config.toml
n_head = 7
d_mlp = 896
norm_place = "pre"
tie_embeddings = false
parallel_block = true
optimizer = "muon_variant"
beta1 = 0.95
lr_head = 0.00296
grad_clip = 2.0
decay_shape = "linear"
dataset = "wikipedia_en"
Each number is 128 + 32 x the weight over its row's rms, rounded and kept within 0 to 255. Layers, rows and columns count from 0. Numbers have three digits each. The size before them is the row's rms in percent of the matrix's.

# layer 6 attention output (transposed), 448x448, rms 0.0768, rows 18-24,82-88,146-152,210-216,274-280,338-344,401-408, columns 224-335
083:178168091088142107092230118175133120122168102125125154147108123090119095145139082165124144163171156098157139154098110090115169124132176127128123100152186135145139103166125099097149158151150130097086174098162107111086144186140135101126129110147170166096142087161143130147055126174177153139134145132145131103139128097122096161109111101126
094:110123110173117135157106136155102105109107097150164156147179163106119134124159121076099144064122126140143118126110086142128094079066120150147120146084162103145138083090153166162138127079156158121073127159071073195151084107080132152110229047156177086134136157119148079149211080164075088088043153192129077143119182139134146112134094132124
078:112155174099117128183158106111068149161117118114157140130151125038147170122149172106149155132125048121096128157123109148096122145131151161070118067111102153134128132138121108148167092121121106129189094204132135079133153122122107144136139154126169132102086193153159119124146144155166149103132127147179099176120101118066109083090080126182
081:213137146092133119112156170117134153131117155091108147136097060094152105109156087089137113151101134085130123136129119135125087147088129166089116126181059108140196109149118140132123120073075092144107141132108111156127127103126099131131184158145099166172151103114126143062138159104106133126079121100159142185120095174114107157163100129124
086:100111094217121142195154132058139137185167158135144148141128135103097149131183071110134141089157128119196129136106134127150131130104159044144155151200157124145123072101108099094127126108127189113121153154108142144179073119054148143115093074126145136101144094195126116120166134122128157100103207098130140116120142132177139145194115131183
088:175153123076140167072111149128114105163130170085118091090093134125121146110139120112131149095101125129110109122143144126119178135156103131132122105078120102158103098125114162150155109124182116096152139126144110102131171146160158202169102125117153146080126125132157147144143113041102096103058119169089139120124119164126119086135080163151
088:101095159067110072059147137115133025105100162111133123176161113174135139114117144134086118058091123122147130164095115088142117172135093142161160145155123065170142159113139070118206049127120090082169114117063175178138084135133166083107147112078123154138160101121140175125138123092159091067114116185159165118121180134154142120128142124119
113:136124155122087146131155198106118151124117098142159112146118107163142120102138109119176099159134119136146126141186133142148113176120117158177122107110077138083156188053186150171117115080100162114141123174174083134131088131077135120140128139134112122106095165130099147158144094130141123141166079167130099205186154148104133143116160106107
113:082149120144140170129174135153095151117114219136136056164128096135153176125125099154095134129148187107125177201193126158184139136119130158159194090085142100132128153197137115087074125121179161042129172099147091107168126164167154097177104129139194178149151084112088138117082088169113136085127141108103122137133109124161113149139144121112
117:114178114121086100105129164154083145136161135109117095165140136134111114167158090164172125066146166117111081140171167098121104110126156093181199099099090171114141149121135165101106178109140102108140080140094147164068097096098075080153142166136131120096126122040093115118052181140185085122141183186077125116180126154205125143149141128112
111:180093104099131105135084101137194063146171203133160093096141146146115146073073102134120115096161095117142115105118107094097162106149110186114114142132135117160079121094122147165139181167163102144152123118158113071112131159103106171116104085111131123100125143161138126157123107137112149145104109186140137135050118145170100108141181150098
109:115144140093144182179157117184158143150118147181118112162117101114137133178195090132106097152168142089105132159215163196181140147127079153156197153101126151142153129119212147147111099141147141177185145119135128121096200130167112124168149108123115134090044108125095116093116048130139152111103174038067115159149119074132116114101160168117
105:055123127118118147108130141108151108135139158149121132167153159113120142164097132113130122064149100151123158147123077157108091158135149157121147143118135093097065182127140097046058090115097131130167050135142084131159106054087185110136147126125141088155154181129123124163181088145129216094134152089170135134140131071116150138156107118141
111:138119122139152186102182142169149156201086122133087136152123116164075123133146149164110118136090085104135183163136197140136127152145137084115082151078125179088132126170146135118092126206112192117103099141110081104150080145146129162165122092201182101149083070086118106072101167174154111192089150053100109144104120093127126131097140143066
085:114147126103091136098168117111155092072190178135130132156118115074054090171124098153111152192185140153099142133126140134052159122130137088093129092131128085144117134144154146080108174165183144171139135158130168129113139114146138147146112136123152154122085105136133057111142135101110142093114158074169128111101152081206221154106107120093
100:129134145182153162145111099151123117105089105125089154108124168113038118134085144112095114142104162074162128129099146115128187141150096156139192168157130107143135099199169135147152038126093090099128134124087150101124144126165109168135178168133109109175128088122103165118127138155169116180177120104107130113175171105166178136100117161118
090:133142133118132091147077104120089153156156150066131149143198109120146068135103166141104080164106030151117155188113176147138099132106172110167086179085080104194103124120148129156139136082107113094113055097108105167133172150123146157130162140173135155106112110173164121176143112112090166117136142093105091121123139104083100151154126149111
089:119113108121121120148175094141093128139108178148108110088144113094158143155154083088072086173098106158041151124148133089086134166121126063084118115163143187094157186103099159097136195125147116070125111085142126160117065126130121058155117116111142141097130125071127097176118093118102102060123151127115184158114122144115090154197127154133
096:116120157086070114109146146122108101123124139101128105156041067145127101124072126128170181071108173091148146170131118170096137113143124156067168180183102096144076155103104151099125204111111152167097116149107139125136146092133150138140163097134111071148140111108076103154097133124103066091143132110130158060139152150212145167154143097156
097:145131140157198046123137117066123120118118132137140116122149144115106153137161149156095153104154132122132174127108100137212132142159106098159120103165102178133155135148144138175123079156111106123157129085155144103129106173102129150188094112096154131191165086141125084124086121090194095138116078108179087154135137155176099180126137124184
089:095075139115090109173109142219148121167163107116185127094202089082132189102132132150137195096150091181175103132079150149139125115131120127176150092164150103192093075046119141110182098081202196075163095154177120122144137131103122133141177144117132107090129136094088119124143195164095109118097117147096125149132174134142124144153121117182
087:175068120079123134094184151085066117139101094065151104107114101114185172181149093141108142105093132144111094076073088133168126159131137149158165173127126186106159126106167122132133113092145105146152108087099211130121084142118169102142145102166097157075094142106106149131148113178109092095158072131106131139149090179101123129115112132141
093:117136181158138139147121119147141099147113090149169105045090090158154123096176141166069083074111111101117146126149131128179144079120081137175148191125193133109152140089102111123181153148149133118132127106115145156134142117129113126092180084128168149132065172062143165064143110150151189117144134145157146102098080167118115117154136114109
086:102160126117179107122130161128130041105118108100123107101117090186147163116164135115112172130112181121091095107113164141166095134156110091160120092138116101119164153113097145116143102137172143122151168076179170088151075116183087157068128162154183096084116101110092081110145169165093145167179115148142182126067150086143114135097139176175
084:125127113190100159102123164143130137119087120101124079107106181167134115083146127135163162135182157100163109095143155169126142138135128126152126158083100124143140139154162112146091076122084133152188126181070115098155172140155134151093193120175153072134145148151110146152127120182094164153180071179138118072074146129117146105179093145122
089:156101059126152128156104121179177083064154125174100108122151148108169140135154161179101101119148138177107076095157141097110137122165112121146133119158145172187149112097099087149123112144117146109156127125093091169108179189157133115098121177126159155146070127123123147182144095073122127214101119180164086150130136121140201104088138098080
094:112124109134150148158127137112109151151159159157106165123101106141173079102147105110186121113144105120165125121173098146076090115103160057117183118140155100107134089099103087120105143093167135109133145103115145122106109124151100126048112071159136169100095157075104149124163160197143140112163093122114115061114088094118155087198158160122
085:154192085152145154158154144130118061126062141149084110179120127110136145146106091057109068116169145105050099120132129117129100113140140128129092193134125101057143151126149146116088184153074205138123139107114138156145086144130091139129101134150162119157114166155131094109116190113121128111165120159152177087091090115155138163126170115114
114:091122144164163148197152128070104185175093130113132109129140100216105150141146128170171149171161106133171149063154118172102089142097103097129113138089124139095173160054160172170125097070166116086109153170137095159172141125114085146127107120089061095145119169150105184161116072158119178129098131154168077151140155163057140162167165086097
112:114119123100139160088115153094158125111109185106130150088141096125167134143163097136111133119163128124075166153158157174160145155161208132135125101131109130147124131175081088030133195123141182138103154095150169080111135153171178140171084181051186162119141073129080107133057093140107097122106156115100118156134098130154113119187156073119
115:154167063141138121131144133149095108146163130165136145117080186125133142127103140145106112134102160159173136126148146125088135101173167141150141068165092161117089171165156166116106175190098099137173122118087174135120139109061171135147144160110122134185205154089115131143107119155108099090087176120115160164145155122145139136077120127078
115:082122129162170103142109107172104098134192098110111095130165124164154154116112121222203128170221123131141195072122115128119183110112110132113140097074156164112082109121135133106152124132152156160110151063103175092080136123120165168136146139136177183144139080161113092123113186164130121098083098183107068117142146116147156098130117140104
113:129124160088142156144137124207150168134125112148132100185137142107109100156103180136170150174201175123098139118171135167158127104138132136168057135089103117059105177121160134093122072167115116159181125078157184090084110152206142158178153100126114149083143093133118084073100146155110152134135179158103132114165080121097176139100174163168
116:073158120143074131146188093155145133150086094184134140111110105159122151145098128102127090103106095167195109120094094182151141152102098109131115117145113086097082176185142096069129103073065098135154068125101071096126146104120150097103110144201103136099158126095124126114067097194130226142100168133109158148130140083101114128095139158068
115:122117131104108168074181128188132189127044072196092162216136155108098094126143137156094096104152194170174165084124139084105177112125114142107103134107121156073140122151156130185085124159132131144082119123075073124121078175116115098135105117176109096162121096102106110157081171168149059184129167081161112145124106168101134062136129121088
122:127139125158155165158026075107083133142079166107091153108123112168127147165136131075115110118105100091140138103055121077119174090144147164143118144114163137162130097136096130166082106157127147158096133121064155169121131144138137135048081117096148115130178119149098156088106193123109170176099216141188083136111113109138115100130113111129
120:119098102092113098088151111158140184166151085102085167146117134088191073134153135124167118168150081180081134115082118121055103167127199145125034105137111173110169118110058143136109155171124133154160128143105133130139144149105115088086139149145087095080130141167181158131058184076135156139138140122116117181076148127055099132148169174118
125:163056106174098168129173052086164123124108133154136128135089083126110119141096122065099104125137175097117160111135105168147154125128108192069104174135173134156126133151132104136116104130119086158086204081131059143102129144143159112087121114094107138151112152144128147098169115071118123166114107141132144086102091142068170084107130135116
122:129158143143115192139141171115101196072041049158127131168125106158106101162122158185132150120135127146125146148124110159103144140094114116116158121111100077113161138097138082123147096095069160146066126110174156156135200115107112124134125170070088118166092063150131149075096123141146163152129113045114122138187172068092118113028101115171
125:109143111155138069086108101075089116145116153073139128085131179122106099068119133145151118148102066154124116065138075076110122109110170160137042108115168108129158153142127115134101112165117125102116069142122119129148091112105090153088132056097130156113143136103194133099127208106126123130179049200167093153122106149098100167170108135135
107:200093086117111169159100116186157115047125055095155156134153126147150110151138146139145124195117146115094112155108202083101089140137146180092165158116149167140117105121195149142141175128107096117108204132140170161080128090180096067135126212158117101077106121133156156121138200126128094132126136113085127096118106132069132175094157065125
112:130088120161122108115094165066137145088134126111132123082105134091169111075101110140153166169118174106083083111094084143063120138130179172136140100102074172161101111143081131058134176099130057176063151140174088122066191116162096142094131134101097181139125184155134127128120093101141180130163123174084142112126094186098115113164130152158
083:107120141180145084120107105132152094069063109090170156173193168165158104160109146117128116158188071107174121143167193107112143102168144113078159136180134207118116123084098118151149103155133165090146158130179085126152168141140153077070137126130089129171136144065136205096165122106096078098105077119137167210138158148128178139128129150142
082:149069160127159109152118130185140108075140139135127137086184111078138098103096199141088124075112124062077172188186126096183083135060122080119096117083170127113116117143088092089144130143137106124154166111071164081092126117134133154165117149145195110152130121077136076151123134169155126095114097083108178084119102140135086128160129185095
088:146117096137096155163122134109141126124198148129074075212153114129099188122085151155149115156115073201180126150131109077095085167088163164126090071126125113163121124101106121148108130140146146138127093099141121124116138036070168191101065148153096105137132162194127117126175156159086062181118120100175155116192133093173141118057075137167
086:076096187133142141113138118108145150149114105161146200162150189138108124106062111133179135070102054108156172101121123082133187203166124099127132145142145061075160090143139133124141138142173168145126135173138141137126110170142178130142175121149086099149074049175149118144112104089138130155161112138129112136102122099182143142135140103125
092:116146168100139126079178137127120153113199162178128148112125103093173104146104122100091140109069115127118110219065116164177096098093138110214075117124165184164115122124137162155192099156120134083153176138123122135168145109113192101090130157171089116093110125135143165087142164141099089177101150126125132153144126214112147155161123075103
091:135113144151157184106099097123045180079100129125147146070097123168103128142065168134081112095096099108105183113052107099144107135112126095140128137135196141043086069152117159117132184103164082111056173145169127127150125114173154132085075118135146104179129155125118128139124118207121175125105101110157131120112149124102100173145109126127
095:133134084103098099111107173122145115139165107099140069137126130095122114133142090137126118137106186100102083108077193122153168093162098156173108171141120119193144147099064168145157114140118202122117103170160119168117187142130086188105162118098142191078085115123117114114094091105115120158122185147088165173106152176121081123161177132109
089:081100158149138116187118085119156131151237090093166129091105143171105104160166120094169117108173114166128086122090126149087181100136083135104189112152085137166110125116111163145086120123100115162172106077115149162149215071092185104127113137143068143169148134152127144099141103113135181112168147111132143119134156123137129183077151133156
# layer 6 attention value, 64x448, rms 0.0397, rows 18-25, columns 224-335
100:091117172092122119104093089101158092104194117170142115087121119132128109096087119159147139174071106141151125178135116129081090113190098154150144161142109135087102064164092128150167151178102126114177108103134058123111047085127079100095136099083121149170128198159140116150124131098133085098145107157030134126157132129111186118209175136190
102:147119143156176109114135134132157156125109158113193118147127097125118090082119104128165120115046152170130078091197129151128106118197107083068149117098160096141119148094121152135142098178136162147115163177145105160117125131153117065152126178160092148150140110125087150087182112144168131118155127175186082105121105137072116084147161096162
100:120135168109117190155155123115141065103114122052098087146098104128119117114171112129095165093182168159152115164111056139109116079127138130122073155164111162082140132124104106139143080152132146139132081134138150063081128144121076144138108078178149186161085147114151172155092142176128138100109109119180109210162165163135114129124150104144
097:098148102066176085126093102109111160150132136119176170132125098069072093128112122132136183178132085098131139115118141169130108116087170157171116126100108125139115111104067145148122143096140141053122192131134121152169043118099105086130117115189142125106166208128146110212148115165123124163150113140144109130118135095134125156099101153107
101:144141153104148147152074156125150110132149115170151116095191099167093164100139092175115069144068107102085121134104208193109150142153138127109109134102088101131147134120151103161152153131090076090170099082176122151068112120066070060146125161163107109097122117159151117084232136147195103156111101130107106139056147165123125095123113130109
100:103118118142094120115167149137126119149139135112108108140159098084140059145143135148192176172143116146164132127153148146129125085118140108126110132107121120164072169148083115105130160174124168118107092148087127095198095186149104132105110125108102125120100096131156148093136088097081088144166146138110133150124107173185123080099129106142
098:144130111125124062129125090115123111134171088099115140191029133144156117156131169088171133155175137128070091129155138165135098164122169088101099113134143103125093157110122163206176118130171070143181119187149147173150149177134125108136152112145148125077127191172149188148061071141093076090097127066139112169112147130128195131144088093179
100:149075172139088158163169136235142097152061119091141153067114118126120077145179155086128113155103099074141112158090090145199141127073138076134121077093094132163130135107152109145126186171176119151111108115118150154087109149106112092129097086123142173126112151150140063137070132115082108134186148142162114087098148171114169126137123182149